{"vocab_size": 40984, "norm": "layernorm", "norm_eps": 1e-06, "init": "normal", "init_std_down": 0.00614, "doc_mask": true}
Each number is 128 + 32 x the weight over its row's rms, rounded and kept within 0 to 255. Layers, rows and columns count from 0. The size above them is the row's rms in percent of the matrix's.

# layer 2 attention output (transposed), 640x640, rms 0.215, rows 298-319, columns 80-159
size [115 114 114 110 105 110 113 110 118 116 104 106 109 117 110 114 117 109 116 117 116 106]
[[154 170 105 119 161 187 136 159 111 138 150 114 136  92  68  90 180 182 142 121 152  96 116 123 203 138 128  75 126 174 125 140 131 138 141  94 133 140 122 101  84 119 108 163 181  60  96  53 136 178 115 141  74 161  93 174 142 187 152 111 112 123 167  98 168 108 117 100 146 108 163 190 168 104 194 149 131  82 115  92]
 [148 153 127 188 120 131 130 176 154 129 132 177 136  98 102 123 118 136 137 141 103 148 118 128 130 151 145  96 142 120 130 143 142 131 108 148 132  99 106 123 150 123  82 122 114  93 161 114 131 144 148 135 140 150 123 108 189 130 145 144 153  96 120 158 166 100 159 174 133 142 145 154  42  64  77 195 178 111  90 101]
 [133 121 101 157 142 112  98 131 134 139 142 101 130 184  90 118 102  65 149 149 107 100 104  94 114  99  90 126 170 100 126 101 162 123 134 106 128 112 108  95 136 106  87 118 119 136 141 170 130  87 100 148 107 135 105 120  89 118 101  81 125 111 137 127 157 169 160 175 111 184 123 132  92 173 150 121 118  71 120 119]
 [133 159 195  94 164 126  98 168 175 155 123 105 129 137 124  93 150 101 157 105 116 155 128  84 149 163  73 191 135 124  89 126  98 172  91 125  97 134 148 169 129  66 135 135 111 164 154 135 132  94 129 170 195  96 124  84 133 177 165 142 127 133 144 132 170 118 155 155 159 153  93 140 152 134  89 153 171 112 155 131]
 [ 95  78 137 158  91  66 112 132 152 109 148 115 128 126 121 111 176 115 107 110 138 146 153  98  95 120 129 127 124 136  79 117 134 180  96 198 112  90 126 201 104 106  67 174 168  89  86 138 114 135 181 100 122 135 124 112 128 103  99 121 103 142 134 197 188 140 190 133 136 122 161 168 155 134 133 182 114 110 134 133]
 [130 112 132 145 139 137 102 148  98 117 151 139  90 178 123  92 130 138  83 105 130 150 150 213  90 155 162 122 128 125 144 108 154 169 102 123  98 102 145 129  87 118 147 182 112 144 119 132 180 133 163 113 176  95 108 117 158 136  81 185 128 137 100 106 138 148 194 167 159 110 111 161 166 114 153 130 104 158 164  84]
 [147 191 158 150 156 161 144 123 106 130 118 167  55 141 108 119 168 149 156 103 114 181  91 141 179 146 129 100 178 142  96 138 142 143  91  79 119 184  83  87 119 152 148  94 191 135 131 123  91 120  91 144  80 123 123  93  32 125 169 178 112 153 160 155 127 127 113 179 134 182 132  84 144  85 165 144 112  66 120 167]
 [126  84 122  53 193 106 121 145  92 152  88  99 101  67 184 143 157 154  70 161 113  97 127 135  95 105 148 124 120  93 140 139 183 118  98  93 177 120 128 114  96 102 134 100 211 129 144 127  72 161 127 166 137 117  99 143 160 131 115 145 104  85 154  82  76  98 115 122 165 166 134 157 132 144 121 167 114 174 175 130]
 [155  98 139 189 123 164 123 127  95 136  87  72 157 131 146 110  76 114 133 140 118 144  63 168 168 139 128  74 112 135  87 104 113 135 101 130 117 146 139 136 123 100 142 132 139 102 116 107 119  92  78 197 104 113 153  99 144 186 101 108  87 149 165 146 152 125  72 179 160 132 116 164 133 102 133 162 102  81 136 192]
 [151  73 136 100 139 135 136 101 124 144 131 116 171 138  87  74 130 142 126 186 136 103 124 114 103  67  80 120 144 113 161 117 115 125 101  53 114 131  90 165 118 110 149 115 122 115 167 112 142 171  91 118  91 145 124 114 140 177 170 108 133 163 147  79 150  94 173  49 126 119  89  77 132 156 128 144  95 203  77 129]
 [121 128  96 124 110 170 116 177 112 143 130 100 119  87  66 127 167 132 156  98 144 116 124 182 127 123 173 122  74 105  85 105 179 162 110 138 105 111 157 124  57 134 157  97 102 178 121 148 156 112 114 190 129 120 110 119 151 152 191 120 133 117 117 113 115 111  84 111  86 156  88 119 124 140 111 160  93 123 150 182]
 [125  95 122 173  70  91 133 131 128 167 110 150 146 104 102 120  74  98 103 134 124 124  74 138 162 142 163  80 145 171 125  85 149 138 140 114  72 127 145 162 140 174 108  76 110 151 145 174 138 128 118 104  78 102  71 135 195 142 169 176 142 148  85 141 148 128 133 156  66 129 130 143 127 100 143 131 113  76  87  90]
 [ 99 127 157 167  95 134 131 150 114  92 161 112 165 135 108  91 122 107 100 152 166 155  54 151 150 134 112  88 135 119 123 153 124 119 111 147 123 121 123 168 118 139 170 128  62 169 147 138 160 145 103 122 151 131 147 116 153 125 111  89 134 113 141 104 135 118 135 161 139 130 115 168 178  90 105  78 103 159  83 138]
 [134 167  92 121 158 154 152 140 147 118 111 159 185  62 135 219 111 150  78 105  96  89 122  70 138 122 166 101 128 126 130 129 139 125 109 200 116 112  41 165  64  71 146 125  87  84 109 137 173 146 206  56 138 130  91 135 105 158 124 190 128 142 153 149 145 132  33 101 109 159 130 141 119  84 137  86 158 106 143 151]
 [111 102 163 135 126  64 132 125 122  52 128 150 106 107 164 130 222 129 125 109 134 119  93 109  78  85 141 143  91 127  92  94 117 151 120  98 176 158 165 153 136 123 151 182 178 132 176 125  95 128  68  89 122 156 144 110 129  87 127 128  99 103 148 144 127 120 111 153 147 122 144 127 109 169 141 140 105 131 200 115]
 [117 162 219 145 121 174 169 132 172 157 168  90  96 122 158  86 210 128 108 179 129 119 161 181 112 159 141 129 122 125 148 190 101 166 107  98 141  99 142  93 134  99 153 118 114 113 121 111 121 123 110 121 220 120 146 143  56  87 158 134 128 178 108 149 146 132 121 174 194  67 100  83  95 137 127  91 119 102 112 177]
 [155 180 193 191  96 125 134 146 176  94 108 171  81  74 149 151 120 123  77 102 112 110 117 119 149 111 145 124 125 147 143 134  98 156 138 131  82 168 137 151  55 140 103  89 126 139 177 114 132 134 146 149 102 122 150 128 118 181 135 163  98 101 154 174 120 117 109 150 147  99 164 128 141 122  68 147 171 165 120  35]
 [ 99 119 122 151 108  64 184 138 111 144 157 105 158  80 100 150 124 114 142 142 140 164 128 131  69 140 156  49 140 130 147 129 112 122 157 130 135 137 152 133 152 171 145 125 155 136 150 106 107 103 129 165 142 148  81 159 176 137 144  76 182  55 164 145  88  99  97  63  66 105 113 125 127 135  98 176 141 173 118  99]
 [107 142  90 192 113  84 153 122 180 155 146 102 164 101 131  91 109  74 112 131  85  95 126 170  77 108  84 122 121 131  84  90 185 173  55 111 180 135 131 105 183 138 108 102  78 123 107 175 120 130 170 145 154 168  62 159 139 129  71  29 174 154 126 108 172 153 126 136 166 123 157 122 101  98 123 139 106 140 156  82]
 [182 143 124  84 146  74 119 148 165 153 100 138  98 146 139 140 104 104 162 118  93 129 111 139 135 121 107 110  91 121 113  99 154 103 144 122 108 122 114 149 136 120 135  90 126 123 111 124 188 159 150 113 153 169 170  71 116  83 171 132 160  83 120  67 160 149 139  53 109 112  98 144  96 159 158 164 171  78 162 118]
 [131 126 106 116  97 124 103  87 157 135  88  83 110 153 116 125 135 178  74 159 180 162 129 206 148 127 135 190 100 143 143 113 119  78 152  62 149 133  84  70 138 104 102 116  97 171 104 165  96 106  67 172 146 131 137  87 112 129  66 130 111  80 116 113 144 109 155 135  59 173 134 126 133 125  76 150 134  73 158 126]
 [163 164  93  79  87 181 100 123 130 100 101 111 130 190 126  58 120 105 169 145 177 103 106  89 157 183 153 169 142 132 153 182 189 151 124 164 130 119  75 101 108 155  70 172 124 118  77  74 123  63 134 178 143  86 163 186 174 156 100 165 101 133 125 134  87 105 158 139 146 188 172  77 121 110  72 173 159  71 156 138]]
# layer 2 attention value, 640x640, rms 0.0218, rows 299-319, columns 80-159
size [ 96 100  97  99  97  96  94 102  94  97  95  97 101  94  98 102  97  99  98 101  96]
[[ 60 157 151  96 115 158 136  59 126 142 117  99 124  82 108 156 117 174 174 141 123 129 198  92 192 120 106 155  84  69 120 120 101  95 140 104 127 186 145  84 114 109 121  94 128 154  82 102 177 169  86 126 121 117 134 103 129 106 164  86 184 120 131 111  96 120 116 138 123 141 149 127 138 200 146 113  78 140 168 156]
 [130 166 109 159 157 108 131 121 152  97 109 154  62 156 204 146  96 162  52 121 153 100 162 134 119 115 140 112 123  96 127  95  99 136 150 148 159  74 116 195 134 169 150  92 147  97  91 118 174 147 160  93  85 120 131 111  77  87 122 111 127 153 179 148  57 154 129  52 123  83 111  88 140 181  77 134 158 122 159 150]
 [105  96 160 161 131 172 119 105 148 131 155 198 113 218 110 116  86 140 129 154  99 152 149 178 173  88 124 136 100 131 169 113  99 102  85 121 120  96 172 162 171 134  92 136  94 106 106 131 113 151 167  70  59  83 127 138 176 128 132 115 117  95 154 134 116  93  95  80 132 100  82 100 121 119 113 119 122 126 111 143]
 [130 104  86 138 117 135 167  52  55 111  82 119 146 137  80 168 127  65 126 151 141 145 107 198 168 127 161 146 137  91 152 165 140 183 123 117 126 134 112  60 164  80 138 120 100 217 147 184  85 133  93 171 159 159 119 108 123 167  96 133 112 156 119 119 106 118 143 157  25  79 103  70 118 132 108 113 157 139  75 122]
 [135 127  99  77 130  78 112 164 160 139  82 177 106 113 125 183 114 137 168  76 172  94  68 125 122  83  98 126 118 142 119 122 145 107 165 122 128 127 135 113 147 184  96 107  73 139 128 157 158 138 122 140 111 112 135 148 102 147  98 113  92  95 151  86  78 107 140 100  77 165  97 139 130 115 122 155 152 136 141 187]
 [ 82 117 180 149 105  68  81 129 141 133 124  80 155 102 156 124 105 131 156  74 115 112 120  93 176 141 108 167 105 173 131 122 106  95 113 137 147 113 105 104 165 116 102 147  92 125 123  85 147  91 153 118 138 148 114  66 130 116  87 153 100 135 153 121 116 158  77 130  99 132 165 172  95 129 100 102 131 108 136 111]
 [117 154 120 183 108 141 123 141  94 123 147 133  91 127 152 127 120 188 116 144  97 166 111 144 185 134 148 142 119 137 118 107 153 164 120 165 144 101  68 153 130  96 107 141  91 132  78 156 127  95 133 154 122 134 137 136  98 141  93 173 121  89 114 130 111 161 105 114 146 133 128 136 143 105  99 100 119  71 133 108]
 [105 179 115 111 162 100 140 156 115 151 134 154 172 161 116 138  90 154 120 111  79 146 177  89 106 173 143 164 136  78 135  61 143 129  81 109 158 124 109 116  81 124  74 103  67 154 120 125 116 127 141 124 146  68 152 105 111  55 157 145 166 116 151 145 145 138 101  93 152 149 129 122  96  96 143  88  99 180 108 145]
 [181 114 162 129 127 145 105 108 125 147 113 159  92 107 139 158  79  90 166 154 108 188 186  94 110 141 108 135  66  81 109 116 155 193 147  94 124 115 168 141 150 190  85  95 171  96 100 167 110 134  92 158 219 129 158  95 122 134 125 155 148 110 130 169 138 122  82 148  95 165  95  82 150 118 156 119 134  78 137 113]
 [172 169  78 156 178 132 145 139 123  98 147 123  72 125 105 120 153  97 113 142 115 177 153 122 102  78 132 167  85 150 140 103 106 134 144 142 180 108  85 110  94 101  64 139 169 111 147 106 109 179 126  53 131 102 150 136 108  96  50 125 167 160  79 129 182 122 141 107 156  75 121 130 165 165 159 146 169 155 141 109]
 [104 173 144 142 128 157 100  97 146 119  92 118 144 108  79  98 193 126 125 153 105 115 115 125 128 152 148 166 143 179 121 123  68 130 146 165  92 151  94 160  92 127 169 135 155  86  84 107 162  94 110 173 119 139 150  89 123  94 146 142 108  81 163  89 111 183 174 168 167 106 100  48  62 133  84 133 130 138 165 143]
 [ 77 159 127 127 145 117 139 143 133 107 102 141 140  71 180 151 118 124 109  95 118  96 158 150  97 186 107 152 121 107 149 101 200 140  89 158 154 156 103 161 163 104 122 143 160 118 164 194 144 108 154  87 106 101  75 120 169 160 145 118 134 179  51 126 152  36 108 112  91 116 189 135 155 175 178 177 136 110 111 153]
 [ 97 136 124 151 148 116 134  92 135 119 180 135  31 127 159  73  97 165 182 121 104 149 135 190 141 140 110 148  84 141 113  77 136 108 135 121 134 145 166 133 157 163 189 112 134 173  97 150  87  93 142 151 123 116 163 117 146 157 156 119 106  97 112 100  75  95 176 112  86 100 153 139 129  69 137 178 139 180 123 135]
 [176 136  85 120 164 235 118 146  99 120 112 143 158 136 161 157 102 122 104 173 131  81 142 152 174 160 100  42 189 130 138  89 154 106 187 175  69 128 114 111 122 123  92 132  82 119 133 120 132 102  88 134  91 133 148 144  96 137 133 107 130  94  85  34 148 123 108 122 123 147 105 118 143 143  91  81 166 120 155  84]
 [144 120  81  93 112  74  79 133 132 136 126  85 124  77 160 117  85 106 109 169 139 156  96 156 123 116 146 129 131 165 195 141 152  79  84 108 145 123 105 137 132 101 183 169 109 142 162 126 136  53 125 140  59 152 139 176 166  92 132 108 123  91 125 110  99 130 136 100 173 187 161 182 166 112  83  92 146 146  73 124]
 [ 99 169 133  86  88 124  97 126  97  45 155 129 156 162 105  98 133 159 124 127 149 150 168 107 179  91 104 106 140  94 160 118 149  93 176 128 123 123 155 115 108 142 188 153 145 127 139 116 161 146 122 160 170  97  97 186 120  90 149 114 166  95  97  84 151 150  98 144 102 154 138 144 106  65 109 103 121 136 128 182]
 [130 147 161  74 165 182 111 116 111 123 107 128 194 102 135 127 116  95  66 105 103 142  84  95 157 160  80  86  81 156 177 143 181 109 159 147 120 146 108 183 119 111 131  88 109 136 167  98 185 162  77 124  43 127 164 134 105 167 129 124 143 143  88 129 208 149 151 110 100 127  98  95 140  94  88 103  90 120 114 143]
 [142 118 133 136 101  99  80 138 142 101 121 140  91 103 120  75 150 122  82  71 108 152 125 122 113 174 137  72 121 169 125 156 137 120 154 131 117 170 108  72 152 146  68 116 174 145 144 127 234 134 108 134 122  79 143 193 105 110 159 126 156 140 135 130  97 124 112 110  50 129  77  99 120 216 135 176 114  77  94 128]
 [ 89 121 137 127 128 108 147  96 104 154 123 146 138 161 147  90  91 143 120 182 173 163 142 137 108 117 123  77 134 142 161 158 113 135 107 169 203 159 159 133 124 102 153 144  83  80 155  86 154 111 173 144 136  75  75 132  78 178 146 107 185 184 146 142 102  83 136 160 161 204 142  99 190 119 150  81 128 119  42  71]
 [123 105 151 151  78  90 149 143 123 163  98 118 156 105  82  62 138 139 150 151 113 137 165 104 106 153  82  88 145 105 147 136 166 166  89 146 127 147 129 167  67 115  48 157 126 134  94 155 136 126 171  74 138 120 147 152 154 183 140 134 121 175  54 117 140 149  72 123 168 124  94 167 132 101 118 114 102 151  63 195]
 [147 146 170 121 188 144 148 165 143 194  99 104 131  82 108 205 112 126 128 116  87 170 103 142 171 141 124 118 124 114 153 109  68 119 143 127 125 125 169 199  80 180 193 177 101 117 137  69 130 209 162 165 113 196 124 143 115 170  63  80 126 160 105 195 137 106 114  90 101 136 116 108 169 156 147 111 119 108 143 104]]
# layer 2 attention query, 640x640, rms 0.0224, rows 320-340, columns 80-159
size [102 103 100 101 117 103 108 105 117 111 104 110 101 120 110 108 103 106 103 104 106]
[[111 169 122  87 159 150 114 187 168 156 111 168  70 116 129 152 111  84 160 165 116  84 102 164  98 102 176  79 125 122  61 152 146  88 147 113 133 152  97 159 138 172 156 150  99 132 148 161 167 106 176  98 103  98 147 115 146 174 144 129 128  77 145 101 159 143 135 110 129 109 105 129 138  83  96  74 115 134 141 155]
 [145 173 115  88 109 139 133  96 112 101 125 161 136 190 104 181 131 137 121 111 148 121 168  87 139 113 111 137  82 197 130 119  95 124 102 121 204  77 124 136 175 101 142 174 112 101 121 102  84 117  63 104 162 129 158 131 138  99 102 115 124 127 112 160  89  99 164 137 112 146 151 150 132 132 170 137 159 113 191 185]
 [155 115 134  92 109  88 117 187 123  84 130 132 101 178 147 159 112 166 139 100 143 127 193  62 127 141  84 182 101 138 139  80 137  95 133 161 142 130 140 115 180 130 132  67  79 145 181  92 169 149 153 125  98  96 142 115 176  85 102 114 122 105 121  95  97 113  96 105 104 163  83 183  76  91 119 101 153 101 110 129]
 [ 94 157 113 138  92 135 143 195 173  98 121 127 143  50 144 109 198 130 215 130  98  85 168 177 140 172 121 181 104  99 133 151 129 143 168 125 113 103 123  48 147 114 159  89  94  99 101 125 183 109 130 135 133 142 129 112 181 133 102 139  72 102 137 110 129 101 126  53 126 117  97 144 102 146  70 116 137 101 187 106]
 [167 110 132 125 143 110 101 202 111  99 157  95 184  94 133 141 138 107 129 127 164 144 127 120 148  88 116  67 150 120 168  53 145 116 141 149  78  99 129 139  39 116 142 172 108  80 118 100 161 146  89  77 163 118 116 169 189 168  99 160 111 175 151 148 158 103 126  98 115 157  53 162 133 141  93 105  94 140 125 113]
 [151 138 113 108 135 133 138  65  43 154 116 129 100  85 139 176 136 115 129 146 145 145 149 123 110 109  95 143 132 121 183 139  91 112 127 176 104 152 130  78 145  36 118 148 148 155 176 108 121 128 130  95 110 146 171 155 167 125 132 118 176 147  92  93 195 150 132 135  92 117  78  81 151 101 177 131 164 137 152  89]
 [142 115 130 152 117 121 171 194 140 140 148 145 190 105 112 134 117 146 203 144 166 145 190  97  98 124 150 141 147  71 127 164 121  68 149 174  94 119 136 135  92 184 147 121 131 157 158 139  98  98 132 157 175 137 119 200 131 132 164 106 188 149  59 139 117 136 113 128 153 122 141 160 179 111 114 117 138 171 112  73]
 [124 158  67 112 203  93 120 122 143 145 123 156 103 130 155 170  97 126 136 122 129 137 134 100  74  89 159 109 151 147 183 107 182 180 123 139  96 174 149 156  80 129 151 148 187 152  88 188 106 147 104  89  76 171 156 159 166  91 159 164 106 210  81 106 176 136  60  77 152 116  41 126 132 170 129  83 101 139  66 160]
 [157 166 127 192 137 146 153 131 119 163 148 115 167 172 152 115 109 126 120 120 146 148 132 179 128 166 133 127  78 101 138 134  45 114 153 107  90 146 106 127  62 123 166 134 121 127 121  68 146 161 194 111 126  56 127 148  44 134 114 127 115  62 199 133 166 156 151 173 142 105 127 101  86 200  74 119 182 138  95 104]
 [117 125 175 120 132 119  56  44 104  91 109 149 139  78 106 100 131 170  92 100 104 184 205  93 142 124 107 185 145 111 149 146 114 141 131 167 124 133 131 105 146 126 138 147 164  44 130 168 124 122 122 124 146 168 134 167  99 123 105 137 169 140 170  89 109 144 139 148 155 183 164 123  84 186  97 123 102  60 174 109]
 [160 119  86 110 159 157 122 137  41 131  93  83  85 144 155 161 187  82 124 152 113  83 169 198 107  84 157  94 158 118 106  73 119  94 149 130  69 169 198 128 110  71 122 138 183 125 123 123  99  78 149 164 109 130 101 131  93 132 120 128  76 172 149 167 152 162 139 123 122 154 107 119  93  79 150 150 175 147 144 101]
 [138 103 147 145 160 158 135 184 144 127 110 103 114 173 125 163 124 119  99 154  88 163 143  93 166 129 137 102 190 199 139 150 102 193 140 172 123 165  92 161 167 139  90 154 129 124 111 128  96 143 134 131 166 125  77 108  71 132 101 120 188 137 115 125 169 141 132 126  64 143 128 146 145 124 115  87 132 143 127  67]
 [113 120  69 146 100 160  84 113 125 106 110  93 112  69 157 164 105 103 125  81 129 132 133 106 131 118 112  98 150 139 162 127  92 104 157 155 116  95 113 173 140 183 164 125 129 142 123 118  90 178 122 127  87  79  84 119  75  74 121 131 153 142 160 138  50 140 146 111 151 105 148 145  76 110 133 109  79  94 119 140]
 [152 145 122 155 100 123 139 140 102 140 150  39  91 158 120 147 147 116 161 140 109  98 181 120 147 149 130 124 118  92 124 123  98  99  83 126 149 140 142 124 122 124 162 204  66 145 124 100 126  63 104 112 102 113 123 117 144 147 187 135 150 100 201 132 131 152 127 161  79  71  72 101 156 103  80 157  79 138 151 151]
 [126  89  99 141 149 143  89 130  49 107 161 169  42  87 124 118 150 125 117 101 169 154 165 112 153  77 138 141 103  99 103 128 138 100 108 169 133 167 127 206 205 141 165 165 111 152 152 103 214 167  97 100 169 147  98 120 132 114 150 153 111 172 163 138 102 113 122 115 134 140 151  96 134  81 150 107 152  32 133 174]
 [124 158 150 145 118 115 181 196  83  83 115  73 110 139 140 142 152 102 121 200  29 175 140 189 143 121 141  94 163 182 106 109 152 179 130 100 145 147 160 137 114  92 147 182 155  92 131 133 103 102 188 106 105 145 149 112 121 158 148 156 136  90 187  55 112 127 158 106 118 121 107  92 123 171 148  83  82 150 123 121]
 [120 120 166 121 147 114 174 133 109  83 101 128 150 138 103  70 166  99 105 138 123 132 169  56 114 106 100 190 121  65 114 161 105 116  52 101 116  92 129 158 144 119 122 123 138 113 161 108 116 122 109 164 123 114 160 136 140  41 101 159  90 169 151 137 159 131 110 140 194 131 159 118 129  96 159 157 150 150 158 111]
 [107 134 181  80 156 128 176 135 148 191 127 115 132  94 149 103 105 170  91 170 175 155 163 111 175  89 113 152 174 156 152 122 146 148 145 154 149 149  81 146 128 151 114  77 130  98  71 152 124 165 121  86 144 179 111 124 127 125  96 167 145 182 188 103 131 135 107 122 122 160 192  98  76 155 153 155 112 120  85 136]
 [120 160 121 199 169 119 128 143  95 147 176 139 150 129 198 115  77 124  87 138 119 134 131 139  98 132 112 110 115  82  84 155 111 108  96 177 146 171 159  61 140  79  85  84 215 167  97 174 121  93 126 114 120 127 118 106 128 130 110 154  89 141 165  97  95  85 106 121 163 151 118  85 130 106  51 129 145 113  65 186]
 [112 136 148 118  93 130 108 206 182  87 115 110  85 134 143 203 163 158  84 110 124 148 100 180 113 163 139 170 144 162 162 148 101 149 107 147  98 175 106 141 111 108 108 199 112 189 184 148  71 163  81  87  74 128 163 147 155 132 122  87 138 107 100 164 132 158 178 163 149 113 166  69 145  88 105 144 135 141 145 114]
 [108 147  94 172  95 105  97 162 121 131 143  56  70 145 140 128 122 135 127 184 129  68 148 132 187  66 127 130 157 119 157 102 157 112 133 117 116 131 171 118  88  95  26 153 121  95 148  92 117  93 137 158 119 161 100  73 146  52  95 129 127 187 137 127 102 135 167 165 133 150 113 193 154 126 141 154 103 150  96 148]]
# layer 2 attention key, 640x640, rms 0.0224, rows 320-340, columns 80-159
size [ 99 100  96  99 115 102 106 104 110 107 104 102 100 112 105 100 103 103 104 103 101]
[[101 115 171 136 123 162  89 114 123  54 148 146 147 138 130 119 168 122 187 102  82 106 147  98 132 146 151 123 216 142 176 128 150 162 112  87  82 153  99 102 127 111  66 129 111  91 106 107 104 162 100 104 128 210 117 142 135 105 141  82 155 124  46  52 113 177 112 159 147 109 140 157 113 133  97 144 112 123 152  52]
 [127 138 133 122 168 120  93 118 130 154 138 184  84 120 133  50 137 132 144 148 205 184 118 173 143 111 136 114 168 150 147 161 221 125  84  83  96 152  97  65 173  78 146  55  87  99 131 149 168 133 155 128 122 143  58 137  82 159 176 101  88 143  99 186  99 120  53 145 112 177 128 127 114 132 119 116 138 120 177 121]
 [106 134 102 176 131 168 147 156 143 144 110 124  89  84 131 173 112 175 110 134 127  97 145 133 118 152 133 110  94  83 168 179  94  82 138  91 123 132  89 146 126 128  96  96 119 189 167 142  82  87  67 126  84 156 106 125 151 112 155 133 164 100  94 157 131 108 146 110 126 146  66  88 110 119 112 163 140 112 113 141]
 [144 185 107 164 163 137  91 143  83 127 143  66  98 140 151 155  53 123  91  89 148 156 189 132 104 159  81  99 124 112  50  73 101  97  95 140  94 127 155  63  95  86  95 157 181 155 147  93  87  99 111 149 148 103 111 144 160 117 129 113 161 148 210 119 161 136 120 150 129 156 116 115 112 127 105 116 144 109  86 129]
 [ 93 122 121 170 168  95 205 121 132  98 128 100 107 121 103 171  85 107 149 120  65 121 118 134 127 173 155 101 131 192 143 184  52 121 136 127 123 126 140 142 129 167 143  72 103 171  79 147 203 181 128 127 116 128 104  87 160 149 169 140 179 132 101 118 138 131 140 141 141 111 135 103 146  74 166 107 134 142 162 164]
 [127 177 117 104 155 121 144 136 138 115 143 118 122  99  80 134 135 210 105 143  97 128 159  78 177 125 132  43 156 153 187 128  99 156 182 154 144 161 118 183 120 178 117  95 119 138  78  64 110 105 143 142 141 129 104 161 106 108 142 122 151 131 139 195 103 183 105 111 176 126 166 146 101  98 121 105 133 120 155 139]
 [ 87 158 175 140  69 154 142 144 133 161 131 162 120 155 146  74  77 135 122  80  69 153 142  93  90 124 150  78 103  72  85 160 121 169 153  98 132 181 172  97 165 153  77 105 129 135 139 190 116 196 107 160 159  97 152 117 117 115 149  51  97 113 107 169 151  84 147 101 117  98 110  82  53 117 166 124 116 107  90 156]
 [133 176 112  56 112 135 117 113 101 104  91 108 153 113 115 176 149  59 116  89 161 108 157 136 156 103 136 141  76 115 143 112 148  98 153  90 150 172  90 108 196  81 110 108 123 170 119 111 118 129  95 148 148 183 117 157 138 133 130  89 172 117 183  88 123 154 154 155 163  92 182  81 174  72 116 105 178  89 150 111]
 [184 114  59  78 113 144  53 123 191 117 123 127 109 106 160 140  89  66 146  91 106  93 135 121 101  96 149 125 181 193 157 107 103 132 130 189 172 160 126 136 169 160 141  90 128 131 155  89 169  62 149  38 170 103 116 151 156 105 178 171 179 129 124  88  94 100 162 107 112 125 146 175 129  66  51 109 149 110 178 125]
 [102 136 119 155 111  88 152 131  55 145 153 101 158 127 153 149 111 118 101 152 130 131 121  96 135 110 156  66 127 149 129 165 135 117 147 121 146 149 124 123  82 125 112 149 138 160 103 135 153  41 148 139 126 144 159  71 131 160 146 104 163 153 126 171 122 164 161 112 148 114 160 101 124 178  77  73 168 119 121 130]
 [141 154 105 134 213 168 138 160 186 166 151  90 131 149 109 161 136 131 154  83 113 111 118 122 117 117  98  77 143 128 166 193 143 146 162 123 135 121 126 165 108 140 152 153 135 124 121 157 125 161 169 133 156  96 124 171  92 133 123 140 159  91 115 153 107 105 192 187  98 101 142 151 119 181 111 114 110 175 121  80]
 [ 80 105 126  78 143 104 126 110 105 115  95 180 164 138  69 131 146  90 142  61 102 156  72 104  76 127 126 130 163 173 161  20 164  99 136 128 135 109  75 153 124 161 126  88 112 112 125 114 114 112 140 151 171 156 167 111 135 162 147 105  76  77 107 134 163 173 133 100 103 133 176 149  77 172 102 136 155 158 167 157]
 [124  72 128 148 159  87  95  93 146 154 104 134  85 145  88 133 155 122  98 132 169 128 125 120 111  73 116 184 104 175 122  87 163 145 169 119 152 140 143  62  63  93 108 161 104 106 175 119  91 106 141 110 146 148 157   1 166 165 113 141 171 161 153 104  99 169 162 169 100 205 142 107 152 171  77 141 205  88  93  87]
 [164 118  57 107 176 151  99  99 159 115 116 120 114 133 104 118 131 140  93  99 141 109 144 138 169 113 145 132 171 153 134 113 134 124 136 131  64 164  94 147 112 146 107 144 173 134 114  88 127 210  84  86 136 132 123 144  74 166 103 102 174 154  94 123 145 143 147 129 108 149 207 130 150 125 153  86 144 109 110  35]
 [121  80 181 102 171 117 117 104 120 137 113 122 162 172 130 112  81 151 128 143 138 113 159 115 146 151 117 101 175 129 140 143 158 107 153 101  94  59 142  94  46  83 140 136  86 126 122 126 116 131 103 135 144 154 128 115  94 136  85 117 140 168 123 135 140 130  97 120 158 120  91 117 162 122 123 150 116 176 144 130]
 [173  70 105 104 137 139 160 144  99 164  78 137 137 121 122  85 170  97  84 142 178  64 114 117 165 143 191 113 136 156 123 119 196 109 140 141 173 167 107  97 102 150 163  98 133 109 104 113 152 134 118 116 116 102 160 128 211 158  98 104 116 121  96  90 146 128 167 140 117 141 170 105 123 116 120  87 165  88 152 177]
 [112 104 131 152 162 130 118 148 145 174 121 101 105 183 164 163 130 124  88  63 119 148 126 102  84 115  93  60 159  87  79 154 122 116 141 133 148  93 163  98 142  93 156 167 110  89 144 118 119 109 123 124 124  97  97 111 149 161 100 134 129 119  96 123 106 122 100  73  86 124 143 136 117 176 120 106 149 122  95 115]
 [134 122  70 140 153 126 141 155 140 137 184 159 162 130 102 114 113 154 130  81 149 120  97 127 129 128 191 119  52 128 134 113 141 128 127 148 122 110 136 112 120 141  90 133 175  70 138 116 106 168  97 165  98 127 127 109 142 100 145  49  93 167  70 142  85  81 177 149 109 118 182 123 124 103 118 133 169 138 124 132]
 [159 155 108  66 131  91 155  94 124  62 115 106 166 167 112 120 128 101 141 151 132  41  66 125 143  88 169 174 138  78 162 123 132 131 187  43 151 126 127 111  78 165 115 156 156 114 150  64  84 112 126 118 131 139  78  97 145 126 138  85 147 125  98 142 111 134 135  64 129 148 103 150 153  57 135  95 156 133 196 120]
 [149  61  99 118 120 110 134 134  85 111  84  53 120 125 144  72 155 102 165 163  72 126 113 127 170  92 116 140 144 131 122 132 129 138 124 175 164  65  73 103 138 177 155 169 151  91 147 101 142 117 187 154 210 108  62 104  38 140  87 134 102 152 202 139 127 113 164  96  99 166 129 112 109  98 101 108 103 110  74 152]
 [159  67 155  95 104 119 141 101 125 151 133 139 136 140  60  99 127 144 205  72 128 129 147 101 159 103 170 121 110 169 132 135 151 138 171 142 111 149 124  46 122 132 184 102 123  94 129 147 170 169 108 155 124 115 170 166  67 124 104  96 208  79  86 134 120 120 116  94 131 137 116  70 163 165 150 128 129 157 110 103]]